config = dict(
    norm='rmsnorm',
    norm_eps=1e-05,
    rope_fraction=1.0,
    bias='all',
    extras=['paired heads', 'gated attention', 'norms scaled by depth', 'capped logits'],
    init_std_qkv=0.0447,
    init_std_up=0.0447,
    weight_decay=0.17,
    seq_len=256,
    steps=4062,
)
Each number is 128 + 24 x the weight over its row's rms, rounded and kept within 0 to 255. Layers, rows and columns count from 0. The size above them is the row's rms in percent of the matrix's.

# layer 2 attention query, 128x128, rms 0.0774, rows 94-95,125-127, columns 0-127
size [ 95 118 111 113 112]
[[163 126 114 144 107 131 153 140 130 115 136 130 165 184  98 119 158 174 108 107  87 140 134 117 146 112 103 138  91 100 129 105 154 112  95 145 139  94 132 108 131 133 123 158 119 126 108 139 144 147 102 120 122 116  98 136 120 117 105 120 123 182 119 126  99 185 133 157  80 151 124  87 108 131 149 140 142 102 128 117  78 156  83 151 141 125 114 136 108 120  96  88 126 128 174 111  99 114 137 107  95 130  96 106 120 133 145 185 148 147 113 120 126 146 129 136 117  91 100 129 154 134  70  74 100 121 147 106]
 [120 113 181 151 162 137 129 126 136 173  86 110 118 109 138 142 126  61 118 118 131 124 103 117 134 146 143 122 148 105 165 118 132 136 114 104  87 117 114 145 112 126 109 144 105 160 151 161 136 104 105 132 138 180 153 166 131 129 157 145 124  94  95 138 126 106 136 134 133 143  86 171 120 132  94 144 119 108 133 167 163 127 148 136 154 111 169 149 148 151 136 162 123 144  82 119 156 141 101 135 171 139 114 173 125 118 114 114 131 116 161 149 107 162 163 129  96 165  93 128 154 106 116 130 161 170 174 149]
 [145  94 136 117 145  79  76 114  62 141  84 117 131 119 137 110 129 124 131 111 111 131 102 136 133 162 118 147 117 135 165 115 151 142 109 139 118 125 125 113 107 164 108 106  92 171 123 136 153  99 138 194  66 106 197 131 115 124 136 139 154  99 106 134 133 125 132  98 177 145  89 117 142 125 170 155 101 119 145 128 134  75 137 143 105 138 109 155 179 111 109 136 128 122 121 135 103 151 123 149 129 110 110  80 126 150 143 110 143 115 147 127 127 117 117 161 133 130 125 137 102 103 102 121 160 163 153 135]
 [152 118 102  98 134 139 113 136 104  68 126 125 129 174 110  91 118 143 146 106 115 117 103 109 129 124 102 148 172 149 145  87  96 153 111 138 119 155 106 115 137 130 140 149 136 138 124 112 139 107 156 136 113 101 132 157  76 150 160 125 155 176 102 125 102 149 112 155  93 134 161  80 135 103 152 124 106 105  88 123  96 130  94 133 147 103 103 128  72  79 122 118 160 124 185 147  96 124 157 131  76 148  92 121 117 147 125 142 114 117 119 129 150  98 123 142 115 133 172 120 128 130 112  99  88 116 112 137]
 [112 148 152 153 121 134 128 126 112 124  64 136 146 155 144 115 117 166 140 136 134 146 121 146 136 120 192 113 130 107 166 104 156 144 144 110 135 117 112 139  76 138  86 170 122 154 126 143 119 130 112 128 151 119 133 107 116 121 140 162 124 126  99 132 166 131 131 105 130 108 130 149 132 132 130 137 151  58 102 157 130 117 149 160 126 114 163 153 149 119 146 131 113 162  79 127 171 117  86  95 122 142  84 128 142 181 103  96 157 127 148 150 116 173 132 111  97 138 148 116 138 119 124  94 122 137 205 137]]
# layer 2 attention key, 64x128, rms 0.0726, rows 61-63, columns 0-127
size [111 106 117]
[[126 122 136  97 138 155  88  91  95  83 147  86 122 142 107 109 101 152 160  85 157 121 138 180 127 108 115 143 115 159 107 104 126 150 120 105 143 102 101 132 128 128 114 117  98 131 101  99 128 182 111 179 153  82 136 132 151 142 110 152 148 103 125 149 153 117 110  89 179 147 166 140 127 110 156 123 107 120 143 131 146 132 132 109 135 149  86  93 133 156 114 130 135 158 124 165  99 141 127 152  89 116 111  89 152 152 115  83 131 139 100 149 113 145 130 165  91 143 114 144 108 141 112 107 109  81 140 109]
 [140 119 131 122 161 158 121  98 124 100 111 115 146 136 112 124 128 136 118 140 111  66  79 131 129 144 109 151 130 130 127  94 149 129 127 121 150 134 107  67 108 118 189 162 115 145 131 130 131 118 112 140 115  86 107 141  94  87 131 129 143 134 112 160 129 125 135 118 143 137 177 138 117 113 149 114 146 165  98 130 120 121 107 133 158 117 110 156 116 124 108 103 133 124 153 141 130 107 166 108 102  89 138 123 165 154 169  99 157  72 144  85 157 120 109  83  94 125 193 103 104 154 116 104 115 131 171 162]
 [156 128 172 180 138 123 175 144 127 151  79 160 118 133 163 142 144 108 125  95 122 153 120 128 129 125 102 124 100 112 124 113 147 132 138 137 104 111 103 144  81 125  95 153  92 179 125 155 153 150 118 153 134 172 158 129 139 164 152 130 136 145 129 104 148  89 114 116 129 153  99  73 143  98 140 143 136 101 166 169 153 146 147 134 102 137 113 145 154 123 112  80 105 112  78 126 120 173 125 143 109 130  96 130 128 138 126 118 109 166 142 156 129 163 136 127 124 103 107 139 162 113 107  87 101 146 171 118]]
# layer 2 attention value, 64x128, rms 0.0759, rows 32-47, columns 0-127
size [104 110 120 109  97 101  92 111  87 100 103 104 102  98 116 105]
[[147 124 135 159 147 143 156 147 155 171 162 140 151  70 124 137 133 183 125 138 105 146 100 120 103 129  92 137 105 135 114 137 126  93 128 121 105 138 129 140 100 108 152 153 158 136 178 127  76  85 127 142 124 151 100 159 188  75 146  99 105 132 132 129 112 121 129 150 119  72  82 128 155 102 100 148 112 152 111 131 137 142 161 118 146 109 175 136 137 121 103 133 115 109  98  74 131 131 123 121 103 118 159 144 116  78 132 176 121  97 113 161 113 149 125 111 128 115 120 109 134 122 119 158 131 110 140 143]
 [198 139 129 137 109 103  89 137 190 127 165 127  94 138 148 136 159 123 140 138 135 111 103 150 170 138 123  71 100  97 139 137 117  93 117 126 124 132 133 149 128  65 140 113 140 108 162 161 114 122 134 155 131 133 165 127 105 116 153 114 125 116 165  81 127 112 126 134 111 107 155 129 138 160 136  67 133 103 142 116 133 135 152 122 102  91 164 109 106 122 111 168 124 137 152 122 125  97 150 127 120 107 120 127 162 132 166 164 141 138 173 180 100 155 140 139 152 113  81 119 112 138 127 106 129 127 102 135]
 [148 145 100 117 162 127 130 117 144 117 122 101 210 146 124 125 120 171  87  95 123 169 173 106 129 115  92 134  91 140 115 155 139 146 104 131 133 149 131 145 115 106 133 152  96 119 109 117 150 161 103 153 105  83 141 133 104 156 170 133  90 115 131 144 118 158 140 136 144 160 139  93 147 121 157  98 166 105 112 128 153 149 143 125 129  93 126 166 113 129 132 122  91 136 122 158 133 124 115  97 100 108  91 123 137 126 141 156  71  87 116 128 147 118 115 130 103  79  91 136 131 117 124  64 124 121 123 102]
 [161 146  95 153 201 180 101 131 114 101 156 115 118  92  81 118 112 126 108 122 144 142 122 122 132 158  93 138 148 144 120 121 106 117 122 140 137 153 138 114  92 128 116 133 125 110  59  77 139 142 146 128 153 147 137 101 116 117 140 125  90 124 149 121 136 149 138 131 122 128 130 121 114 104 141 103 125 179 191  97 123 126 133 131 111 159 158 146 142 164 122 124 117  72 139 164 122 134 173 119 108 117 130 149  84 134 139 168 110  84 123 131 151 120 115 133 132 121 115 154 121 140 166  66 108 126 127 159]
 [112 133 138 131 136 114 125 124 102  64 141 132  91 113 142 140 160  91 125 117 129 134 206 159 142  67 135 111 148 105 105 122 162 168 167 165 154 115 151 149 130 133  84 131 186 111 119 108 127 170  78 128 159 110 123 104 104 132 130 163 158 166 108 101 117 134 121 124 134 168 158 106 102 165 106 115 139  97 109 110 144 127 121  94  72 160 115 107 103 148 131 117 127 152  86 137 152 116 130 122  72 116 125 128 127 141 145 130 153 150 148 132 115 144 136 125 141 149 112 129 130 132 121 123 120 125 104 110]
 [145 103 171 133 107  84 176 129 116  99 112 189 127 153 157 127  95 158 107 129 105 131 145 161 110 129 145 144 111 122 133 101 183 154 117 145 116 120 116 145 157 129 135 119 127 120 131 111  92 148  65 115 123 125 127  61 137 148  98 170 131 118 107 120 120 124 134 122 175 120 133 157 163 142 108 186 128 106 120 162 172 122 122 134  85 138 131  98 166 134 114 130 124 146 116 131 147 167 125 123 102 113  78 114 122 141 153 103 116 170 119  91 128 118 108 116 128 111 114 107 126 131 138 140 100 156 175 114]
 [ 70 121 128 147 129 157 149 128 163 126 101 144 141  93 164 118 120  72 123 122 103  88 110 132 147  84 166 131 112 174 135 106 113 166 107 124 108 122 125 130 122 120 108 142 123 139  97 122 134 151 137 123 118 128 114 148 136 133 186 130 150 119 120 142 114  98 122 117 125 143 199  90 177 136 139 111 130 114 155 129 150 123  98 127  73  94  96 118 103 111 153 149 109 123  94 133 145 144  99 123 110 110 147 118 174 142 110  85 150 150 110 112 168 142 127 104 111 124 124 129 126 127 141 162  94 130 100  61]
 [139 144 139 131 153 177  88 119 166 109 146  94 136  86 136 129 166 128 109 117 112 107 128 120 181 130 139 138 136 131 119 178 100 164 113  84 139 158 125 137 132 132 132 130  61 137 104 117 118  79 127 108 140 113 122 172  91 130 110 152 123 111 130 108 133 128 135 118 126  97 129 155 154 118 160 131 130 117 144 138 123 178 104 124 172 111 115 143 113 119 144 185 138 137 115 135 183 109 107 125 112 175  90 145 102  96 130 143  97  96 146 103 103 147 145  96  84 129 105 118 128 163 145 122 146  90 156 112]
 [130 123 138 104  98  77 112 103 111 134 131  64 142 147 141 133 142 146 118 126  90  94 118 142 132 118 177 146 118 111 151 119 128  77  92  92 152 150 148 107  97  99 169 135 114 109 164 136 101 112 182 105 134  83 128 142  56 108 133 114 174 143 163 137 115 133 139 138 122 125 110 149 115 120 141  97 128 143 135 134 137 137 157 128  86  70 114 118 148 135 130 173 124 125 139 111 105 115 136 140  95 134 133 136  84 138 138 167 121 160 135 123 149 148 123 137 145 136 137 156 143  99 105 126 110 140  77  89]
 [ 94 136 123 127 131 111 120 142  96 113  69 118  95 134  97 151 107 116 120 121  96 120 121 145 147 168 101  96 143 121 156  99 122 157 116 142 155 158 141 107 131 123 119 108 111 121 121 104 139 181 128  97 106 165 150  80 121 168 144 124 123 117 111 145 123 127 152 124 148 171 151 103 137  95 148 115 140 113 113 132 116  99 148 150 138 164  78 139 160 150 156 122 165 118 105 132  98 128 137 121 136 115 142 149  73 162 184  94 118 119 127 104 127 119 122  99 170 154 154 125 169 105 120 164 127 134  71 171]
 [113 130 110 129 143 110 119 121 143 123 122 134 129 183 152 103 100 123 122 136 166 111 134 101 152 174  97 140 154 146 110 133  95 131 138  92 127 144 113 121 137 136 116 130 121 125 123  92 123 110 109 101 121  91 114 139 133 117 110 140 124 118 120 102 117 155 100 131 132 108 151 124 158 123 162 110 146  89 115 131 104 155 162  88 166 156 105 100 144 117 141  92 140 146 141 144 175 115 137 108 140 165 114 125 131 107 149 117  77  42 101 112  96 100 106 144  58 105  98 148 112 113 194 154 148 102 137 131]
 [130 122 113 130 149 154  74 107 121 112 153 117 121 169  57 105 126  90 143  57 171 136 164 117 157 128 174 148 109  97  95 116 154 132 147 112 121 136 104 121 132 165 108 135 103 144  74 162 133 124 126 118 159 177 143 104 119 143 121 126 105 144 122 132 119 153 108 136 116 127  89 119  98 126 123 120 115 118 147 145 106 120  92 184 114 131 125  89 112 128 160 127 137 132 143 123  74 157 135 138 155 152 128 133 139 116  82 103 101 144 155 100 110 115 113 127  72 117 119 117 119 140 115 120 147 131 137  97]
 [171 137 128 112  91 128  92 154 121  91 123 121 109 126 162 145 135 109 137 134 108 160 126 125 135  89 133 177 153 155 110  98 168  78 135 176 111 134 157 114 184 129 122 154 191 150 140 138 120 110 157 133 138 108 126 126 147  77 107 107 144 114 148  77  94 128  97 136 106 117 176 127 117 154  87 127 145 146  85 136 120 104 161 124  88 148 155 124 168 122 173 102 123 130 147 132  96 143 135 114 107 117 143 124 157 158 131 115 153 157 119 111 133 101 120 132 149 133 131 119  98 144 155 147  99 140 114 104]
 [ 98 138 189 143 108 112 138 124 148 138 133 107 148 134 108 103 178 146  98 107 131 150 166 108 131 123  86 117 136 142  94 163 153 140 186 122 110 137 117 160 118 157 129 125 121 102 123 152 143 113 127  85 140 134 125 160 112 114 123 143 101 106 122 124 132 137 108 115 113  99 103 127 140  91  76 162 133 116 125 122 120 154 151 156 118 159 123 162  71 130 127 130 141 141  72  99 136 145  83 118 121 167 101 126 113 149 147 161 128 148 127 163 127 112 156 165  79 134 140 142  99 156 122  68 117 126 108  84]
 [139 106 127 157 143 128 122 169 141 129  95 141 120 113  86 115 151  92 141 156  80 150 127 159 135 104  94 126 101 132 122 141 176 112 111 124  95 143 105 192 151 105 137 112 136 130  83 107 121 140  92 147 129 161 126 117 153  90 123 122 112 120 124 112 145 113 155 115 146 111 159 138 151 147 135  88 109 133 140 132 148 161 170 152 140 127 177 192 163 108 159 143 138 125 112 122 111  94 100 145 140  96 177 111 162 136 136 121 136 142 186 146 130 181 130 107 136 135 137 109 116 152 115  84 126 101 116 124]
 [123 128 128 132  78 152 116 106 122 146 119 105 109 124 108 146  90 116 146 127 158 146 195 110 113 106 136 133 143 147 127 100 101 137 187 140 164 135 147  75 151 178 111 129 152 135  87 135 131 141 125 127 141 180 114 124 152 166  90 120 108 135 107 139 132 139 104 128 106 146 131 133  66 138 116 116 136 120 122 134 128  97 125 120 120 161 130  81 114 130 151 113 135 125 137 149 131 155 150 138 109 181 139 118 126 120  89  91 181 119  94 112 144 130 117 121 106 112 138 143 136 106 171 190 174 110 110  97]]
# layer 2 attention output (transposed), 128x128, rms 0.077, rows 64-78,96-110, columns 0-127
size [110  96  98  98  89 102  82 111  90  84 102  98 100 102 111 104 103  84  94 110 108  92  98  88 108 108 108  90 107 104]
[[ 98 133 157 194 100 149 106  97  97 168  75 136  97 172 126 126 150 109 140 105 147 119 152 104 137 107 135 174 158 112 138  76 132 144 119  92 118 127 108 128  95 147 125 156 102 143 116 152 132 132 143 120 104 141 144 153 107 173 160 128 133 144 129 131 149 109  85 117 129 129 124 108 126 106 127 155 137 124 143 110  95  95 143 169 114 149 137 131 174 119 140 141 123 111 156  77 116 145  92 136 149 152 115 100 107 119  76 103 123 150 180  93 128 129 127 154 130 166 127 115 143 148 122 112 108 165 160  93]
 [125 167 109 143 112 149 113 134 101 140 150 110 129 150 100 100 146 157  99 147 163 102 115 118 110 107 128 133 106 109 155  88 133 132 107  85 163 108 128  88 128 103 148 153 144 115 107 117 124 138 150 124 158 146  97 147 120  96 132 120 149 128 122 137 123  99 146 154 142 126 154 115 126  78 162 158 105 185 132  89 149  90 121 137 105 134  99 129 141 183  93 120 129 105 120 117 159 136 144  80  75 102 126 134 129 122 145 123 127 115 142 151 154 123 118 157 150 177 189 145 119 108 102 115 121  96 124 197]
 [166 141 138 143 139 162 101 127 151 129 155 114 155 142  59 141  89 105 162 109 131 123 123 156 154 186 142 145  95 120 163  94 137 128 148 128  99 111 100 104  96  90 135 121 109 149 133 148 114  99 125 157 190 101  92 107 118 149 107  77 112 102 178 132 157 134 107 105 148 136 156 124 118 108 130 139 119 130 173 150  75 147 131  99 105 115 117 103 112  79 120 129 107 108 152 142 109 132 123 124 146 119 136 125 158 136 102 134 114 130 117 160 131 132  89 130 113 142 125 122 147 130 122 159 191 119 104 122]
 [136 143 118 170 139 121 117 149 127 171 124 151 167 129 115 139  75 135 138  60 114 169 140 121 105 133 169 130 105 139 176  99 146 102  95 152 115 104  67  97 140 124 133 102 137 165 169 155 123 136 130 127  73  86 151 147 119 112 153 177 134 172 129 112 120 110 176 135 147 134 116 129 145 113 114 131 114 127 153 123 137 137 132 130 125  85 151 105 125 139 105 111 165 135  91 126 125 157 166 118 109 165  88 111 142 115 128 124 104 146 123 147 127 103 115 133 118 108 176 101 111  90 123 140 145 123 110 146]
 [136 125  98 118 122 134 152 131 132 122 110 127 114 107  98  91 175  89 133 153 131 149  84 148 133 134 111  96 135 124 118 128 163 133 110 178 121 110 131 154 132 123 121 109 135 115 108 150 123 115  95 135 197  83 103 143 157 130 133  72 108  99 165 158 115 107 123 147 156 135 140 131  66 134 155 123 118 102 105 129  73 138 134 118 135 133 151 153 133  62 139 131 105 110 156 158 141 117 132  92 127 109 139 146 168 117 162 152 118 116 117 189  98 118 143 106 106  89 126 154 150 126 134 105 156  94 125 126]
 [106 180 129 135 127 128  96 143 139 155 155 131 126 117 149 116 126 134 108 101 142 119 160  93 158 186 134 107  88 114 130 133 104 110 125 138 151 135 152 175  94 149 116 124 138 126 111 129 126 153 140 117 111 110 157 154 136 130 146 154 111 135 125  96 154 154 106 145 123 122 130  95 139 102 142  60 157 172 133 141 106 131 160 132 134 133 123 144  81 156 111 140 158 142 111 125 130 109 107  68 152 125 141 106 150 154 126  82 126  65 131  91 132 114  95 107 151 133 139  74  71 136 124 115 174 155 132 142]
 [126  90 110 117 122 109 129 144 194 106 116  99 125 107 123 166 157 157 130 138 133 112 166 138 121  74 115 153 132 128 119 152 133 121 152 151 103 139 162 140 117 130 157  98 128 136 119 145 110 118 115 141 136 123 147 112 104 104 133  97 108 147 164 107  79 121 104 123 124 147 119 112 118  98 132 135  91 107 108 142  93 121 152 134 126 137 104 157 158 114 160 151 144  93 131 146  75 121 127 145 148 105 151 175 140 136 102 128  91 101  83 106 116 130 126  86 102  98 101 156 147  84 167 184 120 144  68 147]
 [156 122 110 129 145 128 139  64 130 139 140 120 111 154 105 140 112  94 145 131 135 119 127 123 121 151 138 152  94  93 124  90 148 146 139 106 150 119 142 107 146 126 135 118 138  97 185 178 103 151 135 121 161  97  86 107 116 132 101 100 147 132 170 176 150 137 122 130 132 125 137 101  83 130 128 128  91  97 130 133  86 142  96  98 130 125 148 156 144  92 157 122  96  97 156 114 152 131 146 118 140 106 118 101 145 125 149 131 114 134  80 219 110 130 126  91 137 125 101 126 143  87 111 133 153 107 158 101]
 [134 164 101 137 115 140 132 139 122 148 144 112 150 137 141 126 103 143 114 133 123 130 131 120 121  91 142 119  98  98 167 127 113  91 129 120 153 188 100 152  95 152 142 147 102 126  68 143 139 129 124 150  68 140 150 141 155 148 113 144 106 146 123 119 137 129 137 152 128 111 111 122 173 117 164 134 159 114 122 124 137 114 130 144 136  94 147 166 106 132 153 140 121 200  63 108 139 127 136 124 101 131 157  95 107 133  94  94 106 108 103 130 117 137 106 169 141 170 126 115 106 114 117  74  79  84 142 163]
 [171 122 102 148 124 101 113 158 119 108 114 161 140 142 155 106 111 107 139 118 142 154 156 118 135 113 151 142 113 118 125 133  99 126 124 168 121 146 102 124 130 100 126 110 119 104 138 146  98 123 137 112  64 127 179 156 129 125 140 134 152 159 117 124  99 116 173 153 139 128 116 158 108 145 134 124 116 158 131  68 178 167  81 104 134 103 154 129 150 134 106 160 131 111  93 124 177 113 193 164 134 124 149 115 156 106  94 184 101 131 104 108 145 147 119 131 109 126 162 121  95 115 158  84 109 117 115 134]
 [153 109 103 123 145 125 106  85 114 118 164 142 151 113 111 151 100 131 158  75 133 138 156 104 136 154 152 120 101 155 112 133 114 186 136 102 166 134 118 116 162 144 123  91 142 122 187 136 100  87  78 122 116 106 145 138 174 126 112 145 130 111 141 127 124 160 160 104 124 130 128 156 100  90 121 143 116 133 197 127 125 157  98 118 120  92 117 112 103 113 121 107 115 128 107 123 143 173 135 153 166 117  96 108  78 124  96 127 166 133 130 171 159 111 113  95 127 111 124  97 109 153 130 136 158 134 127 129]
 [131 129 106  92 165 112 148 139 134 131 157 145 145 120 147 110 108  79 119 139 102 119  83 141 150 125 103 131 104 145 121 141  86 139 147 118  83 130 110 135 124 102 132 111 172 105 152 100 120 135 120 109 172 118 127 136 105  97 157 100 116 149 123 150  83 160 145 155  90 187 152 117 169 148 144 106  90 127 140 126 142 166 118  86 145  95 106 164  82 115 114 103 118 105 119 150 128  74 151 137 109 102 142 134 129 121 175 155 116 134 101 139 144 156 164 125 117 109 100 150 146 138  97 143 149 107  85 154]
 [115 120 124  98 170 107 142 136  80 108 121 136 117 127 175 109 149 143  88 156 130 144 105 150 113 112 171  90 143 149 101 139 104 164 118 111 121 130 144 112 117 115 117 123 104 158  98 103 175 158 163 169 188 116 130 147 147 119 103 182 129 145 109  90 110 101 100 146 123  88 124 117 155 140 148 124 118 160 102  83 125 122 150 119 125 128 101 162 123 124 158 112 121 182 108 120 125 103  93 124 142  83 143 179 121 131  92  94 130  91 126 107  79 126 114 136 130 136 138 146 143 128 131 149 113 120 116 159]
 [137 106 130 112 135 131 111  93  98 136 119 135  85  78  96 134 120 108 147 197 160 129 120 146 137 149 115 141 107 120  59  93 165 157 151  94  87 134 134 137 135 112 117 133  96 165 128 146  99 133 110 131 142 106 109 129 124 125 120 152 107 105 134 148 120 166 121 134 189 112 131 103 108 101 113 154 152  94  90 134 127 156 108 134 114 155 158 140 153 138 122 113  96 100 157 139 148 130 123 104 134 132 135 146  69 129 170 149 114 128 120 129  95 143 143 171 130 129 123 112 147 110 168 140 108  59 111 129]
 [105 114 128  94  86 132 130  99 146 122  97  89 129 143 127 141 148 171 191 153 126 102 138 128 131 109 101 186 136  36 112 129 147 169 136 151 167 135 157 117 137 101 146 111 119 102 163 119 146 109 144 115 120 123 133 103  68 149 129 109 171 129 126 121 131 145 153 129 148 120 145 149 131 104 138 142 122 138  86 118 108 150 122 163 170 146 142  87 169 105 116 103 142 130 125 114 147 143 145 127 138 183 110 138 131 119 121 155 148 111 136 123 144 117 145 141 119 142 131 129 105 121 137 158  71 107 157 112]
 [100 137 130  99 115 126 113 118  75 137 122  81  89 141 149 127 104 100  96  89 144  91 145 108 123 185 141 134 130 118 182 105 126 164  98 141 131 128 121 143 150 118 109 121 117 141 137 127 142 167 151 126 121 127  79 132  67 137 136 158 146  99  69 148 124 120 125 107 142 131 122  86 141  88 117 123 138 162 151 164 135  93 150 117 104 155 104  96 106 149 117 119 140 125 148 111 101 151 144 116 104 135  95 119  94 156 147 104 105 131 143 122 151 137 162 137 167 142 157  88  97 138 112  74 131 150 115 144]
 [146 146 111 138 154 134 104 130 106 111 135 115 195 145  79  76 139 123 166 140  98 134 123 104  89 137  88 125 133 112 160  96 113 118 147 123 132 146 127  92 147 159 112 151 110 140  97 135 120 136 128 115 125 108 149 136 131 119 127 121  91 123  79 154 158 128  87 128 158 127 170 171  82 109 117 124 104 116 168 112  89 124  86 167 140 115 105 159 161 110 141 147 139 110 173 109 113 155 145  98 123 105 136  98 125 128 108 125  85 125 104 123 150  77  95 117 136 121 128 124 131  90 128  78 158 134 119 139]
 [142 103 132 113 162 142  87  87 131 177 160  96  98 180 163 135 112 130 152 130 134 132  97 158 156 166 146 140 102 108 154 109 131 143 146 137  72 133 150 137 129 106 135 100 124 123 171 102  77 130 126 106 111 170 163 149 103 112 145  87 122 137 143 122 146  99 109 104 112 101 113 122 116 135  80 141 120 151 146 154 108 130 107 180 107 103 142 151 129 116 123 146 120 156 169  93 119 166 134 152 154 137 148 122 156 119 137 116  93 172 118 141 136 130 139 140 175 162 139 144  89 128 149 115 136 117 126 166]
 [127 142 135 114 104 109 120 128 107 172 140 138 174 142 159 146 114 144 129 102 144 136 129  82 129 143 157 127 159  56 156 104 124 126 138 119 111 108 137 116 111  87 124 130 137 131 158 130 121 123 121 115  96 149 133 106 101 121 174 138 132 116  98  97  95 101 157 116  94 138 139 107 160 132 107 144 120 115  97 133 177 113 147 149  87 140 148  88 141 122  86 113 170 142 125  62 137 162 144 145 119 188  77 115 170 134  93 136 107 159 154 110 110 149 141 141 121 115 156 117  97 129 110 113 157 136 152 145]
 [134  78 123 140 111 161 119 160 143 100  86 113 125 133 123 151 137 139  84 131  97 108  96 146 145 178 141 104 140 146 134 156 126 149 149  90 107 112 151 106 134 159 132 180 110 139 114 146 122 130 138  94 134  83 132 153 132 106 140 140 160 133 163 138 122 132 104 140 145 112 133 172 112 126 158  97  96 137 112 123 114 129 126 151 181 116 120  89 130 127 165 145 143  92 149 106 148  98 134  62 139  76 156 108 105 125  94 171 123 113 121  80 145  99 135 122  95 129  99 133 161  93 141 151 142 157 131 136]
 [120 120 134 137 180 164 150 109 117 151 148 133 102 162 114 106 143 119 126 161 131  97 152 126 152 149 109 122  99 110 115 111  88 113 121 131 140 131 171 115 109 142 107  88 153  79 128 132 170 101 158 119 162 110 135 156 120 179 143  69 145 162 151 128 174 126 112 128 149  75 150 145  98 135 146 100 122 158 142 130 108 114 110 120 147 147 122 178  66  94 103 147 123 151 110 123  89 120 100 150 116 127 142 125 131 114 121  93 146  91 133 129 131 137 104 111 102 123 138  99 187 157 126 130 106 149 120 116]
 [168 139 121 119 127 128 128 134 159 137 128 129 116 119  98 147 129 159  99 145  99 105 140 142 105  97 137 130 125 128  96 142 122  87 127 126 137 161 122 125 138 134 177 103 112 118 134 152 151  93  93  86 123 133 137 148 136 104 124 107  99 158 175 164 102 131 161 135  97 142 136 155 116 145 103 135 162 127 137 124  72 149 125  83 148  94 159 174 123 137 154 143 132 110 118 158 110 100 130 130 163 103 142 144  97 121 129 101 119  90  83 201 142 119 132 107 134 135  82 190 152 110 156 155 122 108  85 137]
 [157 118 126 149 126 100  90 135 163 108 124  92 123 186 142 140 112 111 146 105 138 127 110 107 110 163 155 129 112 100 148 110 154  84 161 114 127 114 163 141 106 128 132 129 164  90 149 130 138 164 132 140 149 116 136 148 125  94 127  96 132 167 106 125 158 138 108 110 150 149 130 129 140 164 136 141  98 132 117 135  95 113 115 150 107 137 117 141 139  84 175 132 163 114 156  78 107 134 147 131 150  97 152 117 143 143 138 136 116 181 122 192 139 116 139 125 149 154 103 102  79  68 113  84 171 136 145 113]
 [107 168 108 119 153 132 138 130 114 136 177 134 178  87 156 118 107 104 120 135 187 152 151 144 136 113 109  98 107  81 124 118 142 124 111 134 136 144 112 132  92  82  99 109 147 130  44 124 132 121 117 122 135 142 120 171 138 142 142  96 113 130  97 109  73 112 127 153 164 118 122 153 172 135 120 128 129  98 135 132  96 146 108 149 124 107  94 164 124 114 137 128 131 169  93 148 130 142 126 150 108 140 117 129 130 106 112  98 130 111  78 119 100 155 110 181 125 126 138 159 143 125 101 100  89  93 130 134]
 [170 137 150 155 137 122 120 131 153 106  85 122 163 139 135 119 113 140 144 150 119 181 139  84 130 146 164 134 104  77 129 114 116 112 149 120 131 125 101 151 161 127 105 149 135 142 122 136  95 134 136 116 110 143 125 135 148 121 152 126 154 147 145 106  86 105 153 150 136 124 102 147 137 157 125 167 131 154 133  94 195 164 105 157 162 150 143  94 181 154 103 136 123  86 122  76 188 139 141 125 149 129 128 135 142 119  81 152 132 128 139 130 136 125 122 126  62 158  87 142 161 104 156 143 123 136 126 122]
 [126  96 127 114 101 150 114 128 117 155 142 126 142 158 143 146 126 137 154  90 106 138 134 114 135 146 141 136  99 131 140 121 135 149 130 132 153 148 153 144 139 135 124 149 152 160 139  70  98  93  92 142 156 131 175 116 134 119 130 104 120  95 123 112 141 108 137  66  98 151 125 129 104  98 100 114 128 150 158 139 115 114 118 176  56 109 136 132 112  97 119 111 120 147 134  98 113 168  92 151 150 102 119 166 145 150 136 146 162 127 171 187 121 146 107 110 175 147  93 111  94 149 117 136 155 134 177 158]
 [161 144 165 161 141 118 128 126 115  88 125 137 137 192 139 139 160 131 116 102 137  98 113 134 116  91 106 137 130 175 125 141  71 107 154 100 157 162 129 113 151 151 179 137 123  98 128 157 100  80  81 124 118 113 159 108 152 157 128 111 135 139 115 128 139 167 107 131  66 135 103 150 126 155 118 162 100 153 102 118  88 138 111  95 162 106 142 132 113 117 121 163 144 114  97 127 116 132 117 130 158 116 110 103 119 137 121 175 122 133 134 129  77 128 167 138 122 150  99 159 139 147 128 142 124 112 128  80]
 [115 134 138 139 147 153 153 139 116 122 130 131 142 137 138  99 159 126  57 125  97 110 129 126  93  92 137  89 123 170 128 161  93 170 106 130 130 133 110  81 138 155 135 140 103 143 133 130 171 112  94 147 119 112 173 158 153 116 132 152 127 105 123 129 158 147 113 118 150 118  95 122 148  75 138  76 125 154 144 149 118 150 132  98 150  84  93 138  94 129 126 109 114 162 121 175 137 103 132  94 171 104 141 160 105 116  87 109 126  77 107 135 118 115 107 120 117  88 152 155 117 145 132 145 114 104 132 166]
 [152 102 103 123 125 124  90 146 134 122 108 108  85 150 126 106 122 133 142 105 154 186 117 156 120 160 139 126 100 119  98 148 172 126 153 126 102 119 137 145 126 107 128 153 115 174 150  88 123 149 117 144 157 123 122 131 112  77 102 161 131 113 136 132 152 116  93 113 182  95 109 136 109 147 151 128 130 150  97  83 130 108  80 164 147 149 140 110 163 119 160 143 123 124 118 130 132 115 130  75 167 126 144 130 103 155 163 145 143 154 128  52 108 126 132 141 153 169  94 149 131  84 153 156 130 133 124 121]
 [112 125 104  95  93 145 138 114 110 100  98  92 139 114  95 109 123 169 161 121 155 131 151 133 124 151 101 153 115  83 102 103 110 143  62 143 140 143 103  99 122 109 124 132 144  78 128 163 142 130 137  81 118 100 112 121 112  82 151 105 117 127 144 148 113 141 135 145 156 112 129 153 133 103 141 134 115 145 139 187 109 119 134 136 144 146 106 110 112 101  86 124 147 134 145 100 159 145 145 139 110 160  87 130 104 132 139 129 106 123 138 150 149  71 165 144 113 117  82 152 130 117 103 134  72 107  74 142]]